config.toml
n_head = 6
activation = "tanh_gelu"
norm_eps = 1e-05
init_std_o = 0.0442
train_tokens = 148500000
Each number is 200 + 30 x the weight over its row's rms, rounded and kept within 0 to 999. Layers, rows and columns count from 0. The size before them is the row's rms in percent of the matrix's.

# down: layer 4 MLP down (transposed), 512x128, rms 0.226, rows 131-183, columns 64-127
# up: layer 4 MLP up, 512x128, rms 0.228, rows 132-183, columns 64-127
down131,101,219,175,153,206,142,179,201,192,174,245,190,225,190,168,236,251,190,233,244,218,217,194,174,241,169,241,202,233,183,181,262,232,218,185,193,222,145,226,180,169,168,222,224,200,179,237,198,197,159,210,187,166,195,154,186,171,163,134,227,172,263,220,175,176
up132,087,166,195,157,231,227,241,174,146,221,180,215,184,217,105,182,206,169,199,178,207,192,151,208,184,177,238,193,218,173,170,189,234,169,206,228,212,188,158,212,220,109,267,224,188,211,186,180,206,202,199,201,212,219,205,169,217,204,215,201,216,226,236,290,157
down132,105,251,147,202,200,200,210,208,166,153,174,222,196,183,251,226,148,223,245,266,200,194,213,204,241,219,246,251,149,210,126,232,215,215,241,218,241,248,169,159,176,231,227,188,151,186,198,203,222,170,225,201,151,172,237,207,172,216,167,187,168,190,188,143,170
up133,098,150,196,172,231,181,252,117,206,161,192,221,182,168,238,213,229,165,274,241,179,170,200,184,202,186,157,220,198,195,231,228,209,194,233,227,208,168,221,165,228,210,216,213,192,225,180,202,215,220,252,248,220,179,163,221,195,209,199,162,184,235,265,204,232
down133,085,197,166,154,223,218,249,204,245,215,241,173,243,129,164,155,226,194,242,200,167,208,152,136,197,200,185,206,211,181,194,150,177,220,242,171,161,217,255,211,179,202,217,160,164,180,189,259,212,177,221,199,224,140,151,147,142,216,227,212,199,169,209,172,244
up134,105,178,171,199,190,189,186,222,216,220,234,184,179,207,215,159,203,194,152,184,237,164,186,189,252,161,211,218,184,177,207,274,185,180,182,173,236,197,213,196,206,181,205,232,156,157,217,163,240,180,257,208,213,193,274,251,224,191,187,229,202,174,184,215,212
down134,114,143,199,180,258,157,242,190,198,177,208,221,207,251,232,238,143,222,224,189,139,186,230,202,161,274,213,241,210,219,194,177,227,231,184,201,166,212,174,229,229,177,201,171,233,254,196,188,212,239,193,204,252,229,208,200,159,179,215,201,196,216,217,167,178
up135,101,161,187,217,265,190,170,141,201,166,209,218,146,207,161,269,221,148,202,172,236,187,157,217,261,202,207,193,187,175,191,167,219,222,230,185,183,185,200,197,225,174,205,197,213,180,190,183,130,225,163,189,211,145,150,201,199,198,224,234,222,223,177,198,234
down135,091,246,174,216,186,196,149,161,226,228,183,250,236,226,187,171,249,195,203,150,189,228,199,151,204,192,177,224,170,244,186,146,235,170,150,196,179,181,196,188,192,196,141,179,223,217,146,210,224,214,190,199,260,208,178,200,181,195,230,183,150,193,205,221,165
up136,090,234,258,236,204,215,241,165,206,228,212,221,221,150,183,211,191,242,128,225,150,158,176,164,215,213,263,206,159,185,202,203,180,164,162,240,210,201,231,210,183,192,185,210,223,256,161,206,180,182,240,224,152,232,147,214,204,205,210,175,159,230,180,165,166
down136,102,183,206,178,190,208,202,171,182,205,181,218,225,213,223,202,145,178,211,200,208,171,207,242,187,174,199,250,240,281,210,181,162,207,206,252,190,188,184,134,198,200,216,170,194,165,207,210,157,247,222,213,180,187,207,191,232,220,184,178,239,223,245,157,248
up137,095,282,223,157,258,156,238,207,219,196,214,232,154,245,232,230,177,187,168,280,206,185,240,189,183,220,209,213,158,210,270,218,205,193,194,185,219,208,181,192,220,182,217,185,237,203,147,182,217,220,150,228,236,229,196,174,218,194,236,197,249,161,175,250,165
down137,102,174,231,168,201,177,195,206,193,204,199,171,197,180,210,171,196,200,241,186,209,221,214,185,204,175,224,181,192,177,207,191,192,199,212,231,229,190,270,156,270,256,169,191,235,200,235,252,226,193,218,154,155,201,207,205,203,211,134,194,187,151,178,157,223
up138,099,244,208,126,213,223,228,221,189,195,180,229,200,179,214,189,223,173,249,146,201,229,189,157,217,116,189,252,228,238,221,221,196,213,199,155,190,177,166,201,223,188,208,206,217,181,183,190,235,163,194,171,191,216,232,242,190,124,230,149,190,200,182,200,247
down138,113,209,201,194,227,157,237,232,191,227,175,161,193,188,209,220,181,191,205,223,200,169,215,223,217,205,183,159,173,226,207,241,236,139,221,168,200,202,165,193,184,190,183,171,243,179,203,246,195,231,186,251,201,220,180,212,111,228,172,203,188,151,233,147,223
up139,099,214,175,186,223,182,171,217,176,159,207,240,195,248,153,230,215,140,255,208,211,202,184,226,193,208,186,228,197,209,256,208,243,164,148,167,157,207,217,221,217,184,251,217,213,150,234,189,173,163,275,193,222,146,232,178,230,274,230,195,246,239,202,211,175
down139,103,244,193,229,174,227,199,218,198,150,213,194,182,114,224,185,189,206,171,228,182,260,228,190,230,227,193,201,201,243,159,217,164,196,223,185,190,173,199,106,170,198,179,192,221,195,188,159,191,202,128,192,192,184,186,196,208,183,188,212,193,117,210,259,206
up140,106,257,219,161,219,188,197,201,189,165,211,208,167,195,224,229,205,290,230,251,185,257,162,202,250,210,228,195,181,223,170,261,176,219,214,220,158,198,219,187,225,175,202,229,196,218,198,174,162,162,237,214,208,156,267,235,205,191,210,189,151,189,233,154,271
down140,095,213,168,244,216,202,252,199,213,259,202,173,230,203,236,250,182,175,221,191,151,197,218,192,150,172,176,181,201,156,215,215,210,187,190,186,209,229,209,162,206,177,192,230,218,214,253,225,190,179,229,234,241,222,203,210,283,154,191,220,181,211,178,275,242
up141,103,227,272,253,258,174,175,220,230,202,209,230,150,156,213,239,164,201,202,171,190,177,117,197,195,152,206,228,207,154,220,190,224,240,219,206,170,192,198,233,224,158,187,189,226,186,163,213,177,198,162,205,186,170,223,239,199,211,204,172,202,238,192,266,211
down141,097,224,200,190,113,202,166,203,203,176,153,188,260,149,153,205,189,196,119,209,157,177,222,224,214,187,166,157,178,219,193,247,224,201,197,208,185,212,197,232,231,167,214,150,206,238,270,165,212,186,212,195,182,190,199,168,192,234,186,159,231,207,207,242,196
up142,098,149,193,240,255,202,173,189,242,198,154,236,231,186,244,195,195,164,194,211,241,211,191,203,198,195,155,208,194,172,164,212,195,210,246,162,151,183,181,210,212,170,230,143,183,228,218,215,196,116,202,185,189,139,184,230,177,200,248,141,226,208,209,202,227
down142,092,232,232,241,228,233,178,188,202,183,128,214,173,135,189,216,215,264,213,241,188,197,177,206,261,182,168,190,180,228,199,151,230,170,221,210,164,180,200,197,189,248,206,190,221,179,191,223,218,240,190,182,204,191,193,172,215,205,176,217,204,244,229,157,183
up143,110,218,227,192,184,210,208,182,145,177,184,173,264,201,230,204,247,154,175,165,215,127,209,234,188,230,232,199,232,175,213,194,203,256,169,253,242,159,189,196,207,191,176,222,200,254,165,182,195,193,199,212,181,177,222,172,172,226,192,178,150,208,152,187,145
down143,098,186,170,173,177,177,214,228,183,270,230,189,226,244,194,163,213,225,208,213,199,225,179,208,202,193,223,249,193,191,207,188,185,224,229,209,161,194,187,185,156,181,190,194,256,199,170,249,228,225,169,241,253,210,121,164,272,205,215,230,130,165,210,209,205
up144,096,207,138,279,203,141,207,196,201,191,215,171,203,237,153,144,233,207,217,192,145,192,180,220,208,194,192,198,247,185,208,198,191,219,203,190,219,166,227,190,158,177,214,207,228,209,199,181,200,200,196,223,184,179,238,237,199,201,255,164,180,189,162,251,247
down144,101,200,230,188,248,219,151,178,241,225,185,208,175,246,205,165,209,199,219,148,201,143,181,178,192,185,220,231,198,201,165,203,193,192,177,235,188,228,249,206,236,263,202,193,178,225,207,185,184,147,163,173,183,184,186,205,173,223,129,234,225,185,222,229,117
up145,102,216,186,207,195,235,212,196,189,197,228,193,151,191,209,181,183,181,185,185,178,260,154,215,163,214,227,224,214,189,192,166,201,223,206,186,209,228,196,222,195,227,217,200,181,272,115,177,252,261,185,184,158,221,201,202,215,185,174,231,170,184,215,165,206
down145,109,277,189,182,181,217,199,176,198,225,186,154,213,210,225,279,229,216,187,175,165,205,236,208,194,235,182,195,225,223,204,185,221,191,244,196,181,261,189,223,190,189,157,248,169,167,198,218,139,192,189,190,227,229,235,234,221,184,258,269,178,189,173,223,207
up146,092,202,179,211,203,200,232,123,169,210,184,239,156,167,224,202,171,187,146,203,179,227,161,190,248,229,227,211,218,198,249,212,219,192,223,207,219,218,253,197,242,192,199,212,222,223,243,159,165,165,240,230,206,202,219,178,179,187,226,206,140,172,173,160,175
down146,089,182,231,162,196,171,139,229,197,259,190,226,193,194,163,159,239,221,197,222,168,116,189,177,224,176,167,194,200,186,175,192,180,216,150,174,170,239,172,205,153,200,174,124,196,221,200,220,184,223,164,186,171,236,152,217,193,213,196,150,225,229,181,235,219
up147,097,229,180,208,200,138,209,187,176,228,225,234,196,186,189,199,205,175,151,211,151,214,237,259,214,166,211,212,179,235,145,185,263,185,199,228,200,176,165,188,222,173,194,190,227,243,224,194,249,213,206,220,206,194,203,272,179,136,218,207,258,212,194,196,206
down147,093,198,231,193,187,204,231,213,159,256,199,180,214,251,193,179,262,232,179,184,179,208,197,238,160,211,300,231,187,213,162,200,191,214,231,179,259,205,182,220,174,237,224,231,228,154,185,158,242,220,178,216,198,190,236,215,160,186,242,280,241,243,211,214,186
up148,098,155,210,211,201,156,204,181,210,232,166,161,223,225,174,217,262,181,165,165,200,200,158,205,164,242,206,180,222,157,174,208,203,151,170,257,184,195,225,211,208,225,211,178,182,212,138,203,237,197,226,225,203,243,205,229,243,172,196,231,171,202,225,181,199
down148,094,233,220,208,216,142,211,180,167,246,241,199,248,169,207,199,214,227,167,220,205,156,122,234,177,237,161,254,228,141,198,151,217,173,183,181,219,170,196,237,217,192,193,173,171,158,232,147,203,212,213,159,210,215,193,208,229,229,186,178,227,178,122,173,178
up149,109,190,212,168,166,214,167,211,189,223,247,148,247,191,153,173,235,184,167,216,220,195,213,180,215,201,185,249,183,217,200,202,187,205,179,245,233,166,263,197,245,178,195,208,182,263,201,154,264,163,173,184,186,256,221,226,208,208,178,165,208,145,220,184,172
down149,102,236,159,220,222,252,193,184,245,177,215,217,185,211,231,233,200,184,168,164,194,157,148,216,188,194,186,220,145,170,212,261,191,241,198,230,196,213,196,160,213,182,193,216,184,173,176,201,221,231,211,185,206,239,222,215,153,208,228,159,127,207,218,216,216
up150,099,223,179,215,173,172,208,183,185,215,157,219,196,231,201,185,204,211,196,253,200,219,198,211,232,180,196,184,174,164,255,169,231,177,231,217,257,265,190,234,225,186,133,228,209,239,231,270,150,170,182,167,196,208,218,240,185,203,210,170,165,166,201,149,241
down150,106,175,225,162,191,232,198,198,193,203,228,165,165,236,189,172,166,220,205,223,183,188,212,197,221,226,246,206,206,189,139,224,192,258,254,167,167,197,195,183,210,159,182,223,161,214,153,192,187,163,228,202,229,228,237,208,195,208,142,248,187,279,185,207,222
up151,102,201,191,174,209,198,214,175,172,218,219,215,167,221,247,224,225,176,197,202,187,224,167,189,180,236,197,231,253,185,168,274,257,237,138,231,200,180,209,158,222,207,166,261,180,176,173,223,202,193,181,205,231,171,103,235,252,174,167,216,211,245,283,185,168
down151,095,228,170,195,161,204,201,191,187,232,226,186,204,202,204,199,225,187,170,161,194,162,210,132,162,180,173,217,192,205,199,141,182,154,242,206,230,215,180,256,210,170,217,209,250,164,177,224,179,201,173,153,236,231,215,163,169,252,293,246,214,204,224,230,169
up152,092,206,194,193,210,198,122,193,202,221,209,152,186,179,215,173,160,196,203,172,124,199,232,261,180,210,223,197,182,246,212,199,228,195,223,170,219,197,122,200,251,216,257,190,230,234,247,204,191,231,216,222,212,233,191,212,169,147,157,188,150,190,195,206,199
down152,097,161,173,216,159,203,220,176,213,222,207,241,233,168,216,205,188,183,193,201,238,236,179,166,231,242,204,198,193,173,191,203,180,213,203,183,192,174,237,228,167,207,171,194,185,90,239,195,185,178,208,257,239,221,215,173,183,213,213,216,221,231,230,202,164
up153,095,218,166,203,164,190,197,173,194,217,209,171,213,238,220,173,216,151,181,190,233,154,161,216,227,221,99,250,185,224,227,189,161,177,220,288,202,178,206,210,179,211,183,212,169,172,246,187,225,183,276,226,254,182,224,156,231,192,206,200,218,189,239,206,165
down153,093,187,234,233,259,206,185,234,254,209,162,261,191,237,216,150,225,219,205,209,175,197,191,171,190,168,194,179,188,153,219,213,169,173,214,246,232,224,198,226,172,197,211,207,153,169,153,179,181,205,152,219,204,168,162,128,238,198,191,210,165,189,167,209,205
up154,103,201,185,214,206,238,185,187,190,211,197,184,183,202,251,172,186,226,201,172,210,173,214,218,199,195,189,161,159,179,219,195,242,171,176,253,136,230,175,212,250,189,191,188,211,228,141,192,182,180,184,202,267,223,188,212,137,230,232,216,172,159,186,130,148
down154,093,238,223,226,209,264,223,187,197,202,153,235,243,248,240,165,129,195,209,233,204,246,185,221,247,232,152,197,212,210,153,240,196,238,208,144,172,182,250,203,170,254,241,206,190,187,206,234,195,192,181,200,214,206,204,189,166,299,247,157,217,220,222,179,222
up155,112,219,226,196,209,163,233,243,191,211,194,202,156,180,207,207,257,199,194,189,215,192,233,180,235,212,226,202,104,162,207,221,164,217,195,163,250,195,203,223,185,239,181,161,196,222,228,179,218,126,179,183,229,195,219,184,144,222,197,225,206,236,257,274,185
down155,100,181,244,169,182,176,238,184,212,199,207,158,195,231,202,190,186,191,186,216,194,232,238,213,163,117,148,209,247,209,185,215,219,175,188,178,184,224,193,225,214,192,227,219,223,180,182,188,179,212,171,174,184,181,181,193,200,191,205,229,204,218,173,138,181
up156,105,233,188,166,168,157,154,186,169,175,213,220,216,227,184,170,191,160,238,142,163,204,195,187,237,196,230,210,216,266,252,283,251,210,182,191,214,215,242,186,235,175,148,170,246,182,192,188,193,244,211,188,180,220,157,175,171,216,193,175,211,208,198,154,195
down156,102,188,190,207,250,257,260,170,190,190,200,203,208,178,186,238,199,251,168,226,247,227,157,156,191,188,196,176,181,171,231,221,220,210,164,164,148,187,176,164,135,238,224,192,183,183,249,239,220,182,194,186,175,214,196,255,224,239,208,223,173,241,196,217,224
up157,100,184,176,236,186,176,198,245,185,207,217,162,176,202,209,175,257,210,183,167,159,200,177,195,176,199,216,191,183,195,214,228,158,256,271,202,151,183,203,199,272,216,197,235,238,166,233,186,183,227,222,204,173,160,171,233,172,218,142,242,221,201,233,210,199
down157,089,178,235,179,191,209,241,238,188,244,163,212,200,152,214,166,216,234,227,225,203,170,174,192,215,215,201,224,204,223,218,195,120,196,174,172,198,227,225,218,182,146,198,203,198,186,189,208,188,224,200,194,189,200,183,160,216,180,191,192,235,199,166,136,210
up158,095,229,182,180,206,205,218,220,183,237,159,203,133,206,169,146,225,191,192,212,187,168,247,176,190,214,121,158,172,221,204,202,156,217,180,217,228,220,188,208,201,226,217,222,170,194,248,159,191,213,239,163,170,230,183,230,221,197,191,187,227,231,200,188,276
down158,092,176,219,188,194,230,127,205,174,209,233,250,225,236,257,221,169,147,242,195,177,271,199,207,239,182,192,202,239,202,194,197,180,216,209,225,159,237,165,236,205,253,136,175,217,166,159,208,198,212,214,285,252,169,179,214,219,242,248,234,212,166,225,179,210
up159,098,207,215,195,193,225,161,230,202,180,190,181,202,166,173,194,216,237,236,244,269,233,193,208,205,206,201,179,196,234,274,194,202,217,179,231,195,200,204,190,225,140,233,186,184,179,240,141,179,177,254,238,236,164,174,195,226,191,221,212,238,176,173,163,175
down159,091,222,206,214,183,213,228,195,266,175,150,193,194,228,148,233,205,205,205,174,218,232,183,236,217,255,190,200,213,243,193,197,184,234,247,237,170,209,220,119,200,173,214,183,219,162,198,169,253,192,238,167,248,192,187,195,200,184,190,214,180,157,259,165,188
up160,105,231,195,209,162,179,211,170,163,220,217,208,212,271,227,195,272,238,264,255,183,209,177,206,204,201,132,161,228,191,269,186,166,204,175,203,182,153,227,187,170,180,244,167,244,198,243,164,233,209,201,190,196,199,213,183,172,186,229,185,176,154,229,184,181
down160,097,227,282,226,170,212,177,236,221,198,224,224,221,222,206,196,209,197,229,232,188,240,229,155,242,183,176,202,183,161,178,238,186,232,199,206,166,207,201,187,179,222,261,224,178,269,191,180,163,224,197,198,249,185,200,196,229,200,227,219,205,212,171,170,186
up161,095,191,208,250,201,178,213,236,168,150,229,233,196,246,193,113,167,195,162,184,169,207,263,178,157,233,132,152,164,197,208,210,190,218,188,222,164,251,198,206,239,178,223,185,251,177,232,181,186,224,234,186,242,243,203,232,167,164,212,204,218,212,202,180,239
down161,106,160,189,207,193,226,190,201,204,168,234,177,149,139,191,215,184,176,207,225,173,226,187,181,262,221,299,211,187,169,179,191,174,232,223,213,181,201,183,193,217,244,209,221,205,190,157,170,227,182,210,198,156,205,251,183,184,227,161,232,231,249,223,165,159
up162,096,161,164,175,200,219,219,187,205,192,191,204,189,194,203,238,174,183,169,159,157,166,199,157,181,214,214,243,206,193,201,208,202,226,150,212,211,179,193,239,151,153,204,206,243,196,201,208,229,199,245,223,147,206,151,160,203,207,226,201,263,177,170,223,211
down162,107,176,145,178,173,221,220,157,226,211,206,205,197,213,186,187,173,228,213,181,164,229,166,222,176,225,199,183,251,216,200,154,208,216,235,203,184,238,234,158,251,159,228,225,211,225,254,166,138,222,156,235,248,225,230,231,163,200,217,199,152,272,238,172,172
up163,109,179,204,189,188,217,213,215,223,194,213,257,172,207,203,163,191,162,170,176,169,217,261,176,156,177,227,236,186,150,201,230,165,175,195,197,179,150,255,188,215,194,238,202,195,182,206,178,180,228,210,219,195,222,257,229,206,181,134,211,199,231,219,271,221
down163,106,206,144,194,230,194,173,147,209,152,201,209,268,199,222,192,206,212,208,152,232,167,167,174,218,233,247,213,198,229,241,160,226,209,180,189,212,188,209,209,262,210,224,164,264,260,208,222,250,168,225,148,204,211,191,168,192,243,220,164,248,224,124,195,158
up164,102,175,217,193,229,176,210,232,156,224,216,181,231,226,166,148,201,166,236,218,204,188,191,248,195,205,166,229,128,189,177,273,173,202,152,229,192,177,171,207,175,199,194,217,194,185,214,221,269,198,211,247,179,196,175,179,224,135,241,209,223,208,159,225,173
down164,101,208,197,203,231,227,217,163,200,207,178,190,137,208,160,213,199,170,219,176,232,220,247,142,166,205,205,127,205,274,205,220,264,175,232,231,193,246,209,193,258,165,228,173,191,232,190,242,189,214,215,218,150,156,234,154,189,246,151,181,193,182,192,201,230
up165,095,176,184,217,179,103,208,204,199,257,156,198,208,216,219,227,146,216,204,217,185,166,219,188,211,208,157,152,241,201,246,205,150,209,179,176,208,193,207,188,208,224,211,231,217,220,258,160,229,164,171,158,192,175,199,237,221,188,181,245,155,222,193,181,204
down165,087,195,185,212,191,210,209,198,177,185,186,148,159,181,204,176,162,259,178,199,229,160,237,150,170,189,172,202,200,177,178,190,166,208,248,210,228,152,223,164,179,129,194,209,168,158,175,125,164,179,146,207,229,256,238,188,160,250,182,169,254,164,156,191,217
up166,101,162,127,214,224,194,220,188,170,187,219,250,188,172,217,158,189,199,198,224,236,247,219,194,177,251,208,231,205,181,199,262,219,198,170,209,235,237,211,220,193,203,168,181,237,245,179,201,228,176,191,230,240,206,158,287,195,208,196,186,214,210,218,152,178
down166,106,316,212,195,198,164,195,176,194,192,187,221,186,181,174,235,224,218,210,253,251,185,171,193,112,189,172,196,209,282,180,210,234,162,204,174,238,188,176,186,202,221,193,185,209,161,210,193,270,159,214,160,217,133,205,165,216,163,216,199,219,168,187,215,157
up167,105,185,183,222,125,157,174,185,230,176,218,183,160,213,268,156,169,198,173,224,212,252,246,247,173,170,187,163,190,167,235,256,230,202,209,209,206,232,146,250,213,215,181,218,185,211,199,175,188,187,217,158,212,172,193,201,198,199,160,231,214,191,190,207,158
down167,110,211,173,138,220,248,201,175,202,186,168,227,207,210,204,304,207,191,161,183,201,185,191,200,207,246,219,203,193,225,209,222,197,188,148,177,177,202,215,182,210,210,175,203,199,178,184,208,192,191,153,223,175,175,145,224,210,197,190,211,199,200,150,204,203
up168,108,167,218,201,226,190,159,179,191,239,178,190,210,163,214,203,168,311,183,193,231,180,190,224,242,185,207,224,183,176,194,181,175,199,136,191,186,188,241,179,183,184,218,180,229,199,145,183,196,232,248,204,224,181,202,232,240,157,197,191,232,260,190,255,227
down168,110,225,198,173,200,190,268,178,191,126,197,208,177,227,215,223,195,226,187,169,176,210,207,210,209,224,217,184,161,196,261,222,220,240,188,191,215,186,223,168,250,157,210,172,177,141,173,186,219,177,204,171,158,167,194,234,181,218,203,175,175,175,193,264,226
up169,093,156,172,142,254,162,211,167,213,183,190,187,154,220,169,197,179,236,200,194,272,199,207,201,200,205,130,217,210,138,169,232,205,224,187,216,215,185,216,184,215,258,194,109,158,216,217,192,218,233,247,191,175,177,185,217,220,210,223,226,161,245,188,190,211
down169,093,213,130,210,233,219,240,263,220,247,174,198,198,154,165,235,173,193,180,159,184,174,128,222,198,134,201,213,190,190,164,196,254,204,212,224,208,226,165,210,223,226,204,141,226,163,214,214,164,210,213,190,186,194,221,165,226,240,194,182,155,163,233,187,206
up170,112,182,119,180,208,166,190,160,206,166,196,211,196,191,197,222,241,228,193,156,180,260,209,166,226,171,176,223,232,167,190,210,193,137,178,205,197,231,178,232,234,208,234,226,231,239,183,199,177,138,226,217,183,210,212,197,152,240,200,215,189,203,170,154,244
down170,102,194,235,220,204,230,145,200,164,228,256,229,216,236,147,176,162,209,194,207,180,267,208,205,182,192,144,190,145,224,238,178,212,246,229,193,244,173,223,161,217,213,202,173,206,189,192,189,150,131,192,209,157,222,237,199,188,207,193,221,205,170,174,219,213
up171,099,208,234,176,227,162,221,198,191,192,228,166,206,155,204,189,197,191,209,241,195,207,209,210,151,225,201,242,235,194,229,109,206,210,144,180,129,184,181,180,238,154,197,208,219,190,239,176,186,210,157,220,243,244,156,216,201,245,196,257,178,205,156,185,200
down171,091,132,195,188,181,211,163,173,160,198,216,278,176,231,172,233,219,226,192,195,202,177,251,176,226,214,211,193,121,191,199,200,184,199,218,218,185,199,218,207,204,274,165,147,230,232,181,227,162,256,212,192,159,164,217,173,189,140,185,182,172,231,214,228,248
up172,105,209,162,220,207,233,169,181,172,202,218,227,192,215,224,216,200,198,194,246,185,170,232,183,222,219,173,194,224,156,202,196,194,183,183,216,208,215,219,225,182,193,223,224,226,180,194,182,176,158,143,197,218,140,119,189,238,192,189,213,197,148,253,169,212
down172,106,208,184,223,147,204,236,205,237,174,216,207,200,188,198,191,224,184,205,142,245,187,208,256,218,167,203,192,209,172,186,173,205,208,221,209,177,189,179,191,226,190,201,191,156,262,208,231,164,241,214,219,258,190,190,187,238,189,190,159,285,270,213,184,184
up173,106,210,206,218,200,171,173,192,122,182,230,174,250,192,223,197,260,221,191,220,194,225,230,213,166,208,175,208,223,195,201,171,234,181,216,189,230,244,247,196,232,167,187,191,218,163,223,292,197,217,159,207,218,168,183,234,176,199,177,160,188,244,117,201,179
down173,099,267,204,142,174,187,173,173,198,179,204,192,194,237,207,150,254,215,214,164,193,177,244,229,173,198,219,227,213,137,165,207,151,200,181,195,166,206,254,239,203,242,203,232,238,206,242,170,186,212,198,223,195,211,234,198,174,239,185,203,157,152,187,180,190
up174,099,205,155,163,207,175,142,122,215,215,218,227,190,226,173,160,140,179,173,206,200,186,258,200,236,192,210,194,201,198,251,197,180,207,205,188,218,196,200,189,159,247,113,230,196,181,274,212,188,181,220,235,218,247,168,164,198,193,219,225,206,183,186,223,172
down174,104,205,192,217,217,233,247,165,168,181,164,253,203,200,209,228,184,189,208,158,203,217,176,256,176,191,197,170,186,196,176,209,243,168,161,159,141,226,147,190,150,221,251,186,214,163,179,216,203,248,184,175,226,149,265,215,178,181,178,237,160,235,197,192,168
up175,100,116,180,126,228,171,229,156,192,180,189,157,154,169,191,176,245,206,174,169,161,199,164,222,231,148,210,249,203,220,182,207,235,136,216,170,213,205,252,235,212,214,227,159,203,189,185,180,185,197,227,160,240,254,183,220,146,227,192,189,184,191,197,193,157
down175,096,250,255,196,167,199,193,243,162,182,206,188,242,207,231,187,188,228,238,213,197,233,219,169,165,189,151,236,218,202,220,208,188,183,174,210,179,186,189,189,198,213,260,219,142,253,193,169,210,209,263,228,224,128,176,146,217,185,238,193,250,214,193,175,187
up176,101,169,159,264,228,109,214,179,218,153,126,179,219,237,179,192,179,269,188,146,192,186,199,146,201,180,175,206,180,182,205,178,220,219,192,215,198,203,186,159,244,199,175,150,167,196,222,193,227,190,224,187,209,181,206,241,196,156,234,167,189,199,181,233,210
down176,103,214,194,140,248,230,217,192,175,239,255,181,164,243,221,176,164,220,219,190,203,197,156,255,187,185,201,220,192,162,203,206,172,161,173,203,225,234,226,180,236,231,181,205,208,155,204,230,224,163,218,158,240,247,223,189,181,221,209,118,191,176,197,157,128
up177,107,181,220,199,270,143,161,205,161,200,211,290,173,194,169,242,225,248,215,215,240,164,193,238,151,188,177,229,158,211,202,187,171,258,166,149,230,170,167,206,234,175,223,255,241,163,199,213,173,169,240,235,173,224,207,237,189,201,194,218,265,189,192,224,223
down177,096,185,214,208,139,181,164,205,225,245,187,201,205,192,200,215,171,181,181,186,130,194,184,197,157,179,206,198,229,190,203,239,181,181,210,246,201,177,175,182,170,216,190,167,240,278,220,139,239,140,251,206,196,203,198,191,193,197,204,194,138,190,219,182,221
up178,097,216,220,215,174,223,264,195,215,183,141,189,240,192,221,182,176,217,222,226,138,167,214,242,198,158,154,198,185,217,206,268,201,200,256,198,237,195,233,188,190,205,205,178,189,183,210,241,172,220,269,224,280,216,236,179,179,190,204,166,197,240,156,169,168
down178,096,156,265,154,177,156,205,214,195,191,164,196,155,207,247,211,206,228,238,212,201,199,193,208,178,241,172,142,219,154,261,175,159,198,173,205,219,164,221,279,241,236,179,163,195,219,155,202,215,176,195,221,210,223,230,179,231,205,172,245,212,219,282,212,234
up179,106,241,221,211,205,129,251,203,154,200,156,183,188,185,198,227,201,231,214,232,199,169,225,191,175,153,202,201,186,206,181,162,219,220,181,146,222,188,164,189,225,210,225,137,140,184,181,279,181,248,175,248,233,196,211,215,188,192,261,231,222,177,184,150,190
down179,100,216,234,274,155,147,192,151,220,180,184,182,188,263,193,275,187,175,228,168,268,175,229,192,209,196,227,214,177,145,169,210,170,182,191,159,237,163,214,186,218,201,147,208,198,183,190,253,209,223,220,148,218,174,180,212,216,197,229,207,193,232,223,222,184
up180,105,211,185,185,192,254,195,188,220,165,204,221,162,229,202,150,212,170,225,208,229,208,255,239,170,196,193,251,138,207,236,201,214,226,236,247,196,206,163,115,176,211,207,216,229,183,204,213,205,125,187,252,235,200,147,237,213,204,178,181,173,253,180,168,184
down180,104,183,199,206,234,242,168,222,221,221,234,198,210,208,220,189,183,158,139,175,173,158,215,167,160,211,189,278,190,236,258,201,212,184,210,254,213,206,203,171,247,163,161,226,190,207,166,217,235,206,186,185,225,236,230,200,208,229,181,189,179,276,244,255,227
up181,096,187,190,233,227,180,201,175,246,169,169,144,210,175,157,209,222,195,224,225,189,212,188,203,187,198,186,236,264,183,195,181,153,224,233,226,232,231,204,203,186,207,185,202,181,200,245,203,248,188,193,215,164,256,155,185,239,133,252,236,178,227,161,185,164
down181,097,205,224,177,210,215,182,191,163,180,271,221,189,129,218,232,170,196,137,195,212,209,180,176,179,243,183,152,179,250,159,275,161,217,176,220,173,221,185,187,218,230,217,206,182,154,193,210,199,232,141,214,204,226,202,238,173,220,225,206,204,186,202,192,222
up182,096,232,202,173,148,181,194,207,178,167,214,223,154,203,156,187,239,240,185,172,212,206,226,181,198,265,213,232,252,223,207,203,205,189,177,213,202,189,227,173,240,152,218,165,215,230,204,219,188,119,210,239,195,165,167,252,186,207,165,197,219,224,281,193,241
down182,103,183,216,244,227,202,191,192,177,203,202,239,161,188,182,194,231,190,169,194,159,250,206,231,165,203,194,145,229,252,228,131,222,191,211,158,197,171,179,230,211,189,207,203,237,197,181,239,185,176,254,157,195,163,187,238,233,231,175,225,179,197,205,202,188
up183,099,172,206,212,187,217,204,201,219,276,203,220,193,272,170,207,242,215,214,240,150,137,169,204,169,194,199,186,180,180,196,236,230,211,202,250,178,209,164,213,211,182,189,171,254,227,134,192,229,271,204,152,210,165,241,211,207,217,223,203,218,190,199,211,202
down183,101,225,198,243,172,238,205,219,148,168,161,215,187,176,237,245,203,228,195,208,244,172,224,230,195,240,254,207,210,168,206,164,168,255,182,195,240,170,200,229,166,194,190,182,122,207,174,179,195,174,208,174,205,211,205,150,233,200,228,256,176,235,175,169,221